Weights of a small GPT-style language model, trained from scratch on English Wikipedia: a variant of SOAP for these matrices, 5541 steps.
Each number is 50 + 12 x the weight over its row's rms, rounded and kept within 0 to 99. Layers, rows and columns count from 0. The size before them is the row's rms in percent of the matrix's.

# layer 9 attention output (transposed), 256x224, rms 0.209, rows 41-55, columns 112-223
110:42 53 47 34 35 25 60 46 67 60 37 59 63 52 75 63 47 41 47 33 29 37 38 46 40 37 41 54 64 54 46 50 27 43 36 34 34 69 56 64 39 52 65 59 43 45 60 51 57 40 52 35 54 53 29 42 67 66 47 67 37 53 29 50 42 35 61 63 54 57 43 45 57 53 33 70 54 43 49 28 66 46 55 24 52 48 49 49 41 52 51 33 31 41 65 63 58 57 50 42 60 54 37 49 61 50 49 55 37 51 33 49
109:48 61 47 57 49 57 46 37 53 61 47 41 61 50 50 45 32 48 47 26 69 43 46 58 39 43 24 48 42 55 39 38 23 51 66 52 56 51 44 39 58 70 45 63 70 51 42 70 36 58 44 49 51 43 39 55 58 61 65 51 46 31 43 43 61 47 32 43 27 37 43 62 53 47 59 48 41 36 51 34 60 57 46 56 77 39 60 65 40 51 41 52 71 55 52 80 43 71 55 40 48 46 33 40 46 49 28 38 56 78 42 56
119:50 52 66 55 42 73 58 63 48 53 36 60 59 37 34 20 47 49 45 43 43 56 40 44 48 60 50 57 47 53 58 50 34 43 65 61 51 74 81 42 58 47 65 56 27 53 76 60 40 35 59 58 15 71 35 43 46 43 61 45 53 49 66 48 53 52 60 33 39 43 38 69 29 41 35 59 66 59 50 51 39 55 64 56 30 45 62 37 54 27 50 34 46 44 26 42 38 68 65 36 58 40 45 57 47 56 46 45 50 49 30 20
115:41 56 58 44 46 49 40 55 68 38 38 36 28 20 48 45 50 38 40 50 54 46 67 37 48 54 41 72 71 45 46 54 67 64 41 53 62 47 45 34 52 40 47 62 42 52 59 28 45 69 61 58 42 45 54 37 48 62 56 58 59 40 58 38 50 42 60 43 57 63 54 59 52 66 45 57 39 47 17 31 64 65 52 47 50 42 53 62 70 53 57 52 57 64 43 50 37 49 35 42 39 48 37 64 37 27 42 70 58 64 63 37
109:58 39 45 48 53 33 26 56 51 62 53 57 63 43 67 53 42 52 65 42 64 51 50 37 73 54 46 43 48 70 48 58 54 54 65 37 35 56 37 78 29 44 54 59 57 42 53 58 39 36 33 62 57 65 30 63 27 17 49 52 65 54 57 54 46 59 43 31 60 59 75 72 53 48 57 39 46 25 53 62 44 55 53 29 43 67 35 39 51 32 48 59 63 49 63 36 72 26 61 71 65 58 49 28 47 49 48 50 41 42 40 52
123:40 57 54 50 76 51 64 38 56 42 58 55 46 38 25 52 56 48 52 33 34 44 57 44 49 55 31 57 40 39 58 62 54 41 64 29 46 50 65 54 54 45 35 48 44 39 64 25 47 65 35 55 69 28 68 52 63 50 41 63 49 55 31 49 44 59 50 59 43 52 63 47 65 58 19 55 47 43 53 69 62 52 62 34 71 40 56 80 65 60 71 47 46 52 65 38 43 58 59 31 67 56 32 65 42 41 67 60 35 61 71 41
120:43 71 59 47 48 54 36 41 53 51 51 42 53 37 69 55 62 47 48 76 44 59 54 43 49 52 64 47 66 53 53 65 59 72 48 58 47 62 61 30 55 52 59 45 57 59 58 53 33 42 54 47 41 28 61 53 38 40 58 61 53 55 54 39 33 72 40 70 75 43 58 20 50 36 33 62 55 49 37 38 49 46 45 65 63 56 44 41 65 37 58 70 45 28 57 42 65 11 45 56 35 56 60 44 57 43 33 48 64 73 47 33
112:49 45 60 62 56 38 76 52 41 58 63 50 57 61 35 55 52 59 54 51 56 41 41 50 36 52 49 52 64 64 42 53 60 38 52 75 50 63 51 69 38 48 60 62 45 56 69 64 67 64 72 41 47 63 44 49 57 43 42 74 46 41 71 47 51 44 46 58 79 38 49 47 45 43 39 47 58 40 45 33 51 35 59 49 40 62 40 33 39 45 45 55 40 53 56 52 28 64 52 42 35 49 52 62 57 62 40 53 58 45 51 71
107:51 28 43 41 68 47 64 34 15 40 40 46 40 26 76 49 52 53 49 55 57 32 37 47 27 40 40 56 45 24 34 50 50 46 45 73 57 74 48 55 45 55 37 52 68 53 59 69 54 39 66 57 41 35 58 63 54 50 59 50 67 29 33 55 59 69 41 42 42 39 43 48 31 44 39 66 42 44 55 47 59 43 50 81 46 49 47 57 57 58 65 25 48 41 53 56 28 53 34 54 45 62 36 47 68 26 52 71 42 48 55 42
112:57 54 57 58 59 42 43 58 73 43 46 71 53 64 46 46 50 54 28 42 58 31 30 56 69 47 26 52 49 43 64 43 55 45 51 58 61 66 56 57 54 51 69 59 46 69 54 55 60 52 64 51 45 61 39 67 54 59 62 41 53 45 60 50 43 51 52 49 41 68 61 51 40 55 60 56 30 59 45 33 35 58 55 51 37 55 31 24 55 37 53 46 72 47 48 57 55 41 66 31 52 47 46 71 68 42 38 40 46 53 24 58
117:61 52 61 57 47 41 60 23 56 68 62 49 72 63 33 73 84 54 48 76 60 70 51 61 32 56 51 62 27 41 46 57 54 43 45 48 40 43 47 48 33 39 35 55 55 34 47 74 36 60 52 58 37 63 54 66 52 53 36 46 55 55 55 43 47 45 29 51 54 49 61 30 45 36 78 47 57 57 39 51 52 44 42 39 21 39 45 38 41 58 73 59 61 54 44 58 68 68 40 66 10 68 55 51 43 69 30 40 36 42 49 51
119:56 73 64 53 48 41 65 58 71 64 45 31 60 45 34 63 51 68 67 62 33 40 35 45 40 37 44 78 36 55 57 75 59 59 52 38 61 63 74 37 54 65 58 49 54 46 65 40 64 14 52 48 48 55 19 50 40 61 52 54 55 40 42 31 62 52 45 29 50 49 40 60 72 75 51 49 63 49 60 50 78 67 50 24 59 40 40 61 43 48 37 43 64 59 54 65 45 26 39 45 54 44 36 44 44 50 45 21 45 56 66 61
112:51 35 59 70 50 42 71 43 52 45 69 49 51 51 28 46 70 63 51 52 78 46 48 53 53 44 38 59 51 41 34 37 44 39 44 76 38 54 50 35 37 39 41 68 75 54 32 49 70 47 54 40 54 66 37 56 52 28 70 37 58 34 56 38 42 48 59 50 47 56 61 55 43 52 56 59 39 28 24 45 68 55 52 36 70 52 80 56 34 46 52 46 45 47 44 55 44 31 47 52 33 52 51 59 45 65 48 56 37 69 48 43
117:38 40 49 68 51 41 45 46 57 51 60 45 64 72 44 38 42 57 56 60 38 60 65 71 19 71 58 46 28 29 59 54 47 46 53 61 57 43 54 68 61 67 69 56 55 60 49 51 41 63 69 57 45 18 44 60 66 47 50 64 53 43 50 37 38 67 30 44 54 51 47 40 54 59 28 28 63 47 47 59 44 56 42 41 28 49 67 60 50 53 38 36 59 51 47 60 39 68 68 46 59 58 41 51 52 47 39 62 48 40 54 72
111:50 59 53 39 46 66 40 37 17 54 45 51 39 76 36 45 56 65 63 60 64 42 39 61 48 54 41 57 67 51 50 21 36 48 50 54 41 55 46 55 62 45 33 29 57 60 59 59 53 65 52 48 43 41 32 59 65 46 57 50 54 62 32 31 39 40 50 41 58 61 54 49 27 34 56 43 64 53 48 53 28 54 45 39 34 58 68 51 30 53 79 56 60 56 45 60 40 50 28 55 40 42 59 63 51 41 39 68 39 73 58 37
# layer 9 attention value, 256x224, rms 0.265, rows 42-55, columns 112-223
107:41 74 48 73 68 56 60 41 57 68 39 45 43 50 43 40 42 45 38 66 48 54 56 54 52 61 57 62 56 65 56 28 58 39 48 57 56 50 56 65 54 41 46 42 35 54 61 52 49 36 62 54 47 52 51 44 45 41 66 26 69 75 40 67 44 34 63 65 45 51 60 43 50 54 38 67 61 49 38 60 44 29 63 41 32 59 55 40 42 37 66 41 38 33 60 46 61 30 55 66 55 39 53 69 61 30 63 35 39 39 29 37
114:24 53 46 71 30 37 47 46 60 40 30 65 35 50 59 67 56 33 60 46 54 41 36 62 53 41 43 46 39 46 46 44 78 50 32 39 39 36 37 40 27 60 42 41 83 34 43 39 49 77 52 52 42 35 70 58 37 66 48 47 62 52 38 57 37 45 35 75 50 47 77 65 53 57 57 34 33 52 52 49 58 43 49 43 52 82 26 52 53 67 65 75 50 55 65 55 41 26 42 59 51 49 67 31 67 43 44 48 51 41 37 63
109:67 38 62 44 46 45 42 43 35 53 87 54 44 73 42 37 48 60 39 50 52 62 29 53 32 46 62 22 36 49 69 51 55 47 38 54 41 55 62 37 61 50 33 56 29 46 26 46 54 60 41 52 43 55 62 63 68 43 50 45 55 37 55 28 47 51 31 58 46 54 45 42 33 28 49 43 80 43 63 51 46 42 38 61 48 80 37 57 30 43 51 52 45 61 37 46 55 65 56 48 47 47 69 23 58 64 45 46 38 55 53 65
102:41 63 44 37 51 56 66 40 63 34 39 34 61 27 51 54 68 51 55 37 27 42 39 32 36 51 62 67 26 50 47 42 51 81 66 53 44 43 41 43 58 48 68 40 52 47 31 55 53 42 63 37 38 46 67 49 67 58 55 55 39 52 53 87 42 47 34 57 53 56 51 54 71 43 44 55 36 78 45 40 47 47 51 50 67 64 67 48 43 62 46 50 51 55 46 85 47 64 53 37 49 27 12 31 42 31 57 66 71 33 48 61
111:66 51 42 59 54 62 60 52 33 52 84 44 54 64 69 49 48 72 43 44 74 59 49 38 57 58 76 38 65 67 67 35 29 72 19 62 57 38 52 38 48 58 49 56 56 48 30 63 41 39 64 42 47 45 47 53 44 46 59 44 46 40 57 58 52 61 51 50 74 46 31 36 43 44 59 38 67 51 58 25 49 50 46 54 38 59 54 55 50 58 22 55 50 66 38 49 39 36 36 43 27 35 63 13 57 50 47 61 50 45 32 39
108:41 33 43 75 27 59 44 54 46 47 40 56 47 58 28 45 52 29 33 56 52 45 49 53 44 58 47 30 44 52 52 44 64 45 63 31 48 51 32 57 38 38 62 46 51 36 47 60 64 40 49 43 39 66 49 76 82 49 48 50 37 46 60 60 63 29 58 54 14 67 37 62 36 51 44 49 47 52 50 58 49 52 44 52 55 35 68 47 34 69 56 34 49 87 73 54 25 82 40 53 58 53 52 55 49 55 59 60 50 32 60 50
105:58 48 39 39 63 54 43 34 53 41 51 40 43 45 47 57 58 63 69 40 51 55 81 57 55 58 57 26 51 44 29 47 62 46 45 59 48 37 51 38 80 51 46 39 56 48 44 40 43 59 42 31 47 34 79 50 47 64 60 57 49 45 38 38 20 57 51 61 40 50 35 57 45 37 60 60 31 59 33 61 45 66 56 54 65 42 47 49 53 56 59 53 47 30 41 50 67 51 39 56 43 56 65 39 61 49 50 33 38 48 58 28
106:63 39 72 40 42 30 37 84 48 43 52 44 49 71 62 43 45 60 55 45 72 68 58 59 55 41 58 58 47 51 49 40 68 46 35 30 22 61 66 44 45 53 39 56 73 49 48 40 37 67 58 27 53 74 27 58 52 31 48 31 51 47 59 37 49 55 50 50 65 45 58 71 35 56 61 27 58 71 47 56 40 43 64 60 43 34 42 45 64 63 63 68 49 55 67 58 76 56 64 48 41 54 64 36 41 68 59 37 39 34 38 51
108:53 32 53 33 50 39 46 46 56 42 36 40 67 45 48 43 58 50 71 74 47 40 29 35 53 38 51 52 47 60 42 67 55 33 48 65 48 43 38 45 38 58 34 35 66 50 43 59 47 64 46 65 63 53 42 34 55 59 54 72 55 49 64 56 51 44 57 49 67 56 50 72 45 45 48 29 65 48 48 50 61 31 65 57 62 67 55 77 51 49 68 59 56 36 68 56 43 50 42 33 31 45 40 34 53 52 66 57 30 59 36 30
113:52 15 43 60 50 58 60 63 50 35 55 24 42 25 44 46 61 53 67 36 31 21 51 64 59 46 67 37 65 49 42 56 50 54 38 45 40 68 44 66 39 40 52 40 48 56 30 56 64 55 49 27 37 33 56 53 53 47 70 65 34 52 70 47 47 39 55 48 45 46 44 43 59 35 38 52 31 39 50 50 42 32 41 72 60 56 49 54 61 50 37 55 40 41 54 48 28 48 42 63 65 57 39 65 52 53 56 54 57 25 48 33
111:44 42 41 57 44 52 41 54 32 35 44 54 34 65 62 39 33 41 20 56 53 55 37 71 45 63 46 55 56 37 29 33 27 47 57 75 48 42 44 57 55 25 43 51 29 66 51 48 39 61 51 73 49 46 56 53 45 60 57 68 56 56 41 65 45 32 60 56 36 38 45 59 45 26 30 54 66 61 44 43 43 27 55 66 53 50 66 48 56 32 53 55 31 44 45 56 35 40 59 37 37 48 47 62 59 54 45 75 56 62 52 45
107:47 43 28 47 74 55 53 55 46 42 60 31 40 56 50 60 50 62 61 52 47 67 43 41 51 58 55 40 50 40 47 57 51 55 36 46 45 55 38 58 50 49 51 56 40 40 47 47 48 50 59 56 44 55 50 58 31 64 34 67 66 42 69 45 55 52 29 50 50 34 33 56 13 52 36 48 59 60 42 73 62 40 49 77 43 45 42 50 35 69 71 65 66 26 60 38 50 69 58 44 74 39 44 48 60 41 27 31 58 45 49 43
108:67 47 49 55 59 47 41 58 34 70 50 67 42 29 69 55 51 29 34 44 74 59 48 40 73 33 39 79 67 59 43 55 57 53 58 43 56 50 36 37 52 45 34 35 56 55 50 41 45 47 48 43 40 70 46 53 43 71 57 48 63 63 51 42 44 57 48 50 60 49 27 77 52 42 62 56 56 52 44 55 48 65 60 46 80 47 49 42 49 45 41 61 25 36 46 44 38 30 51 54 44 53 54 58 48 56 43 39 54 48 49 51
103:37 43 57 72 49 44 62 48 57 50 34 45 58 46 54 37 50 41 39 40 42 69 45 49 45 64 65 48 51 81 66 53 64 55 49 64 60 42 59 45 46 48 54 52 65 28 51 68 49 44 42 39 57 46 55 49 36 48 42 53 58 60 61 37 48 36 26 73 58 55 38 56 58 70 39 47 42 35 53 52 67 56 51 47 61 35 27 30 45 59 48 47 51 38 58 46 45 44 48 46 65 63 42 42 51 46 44 25 50 18 52 46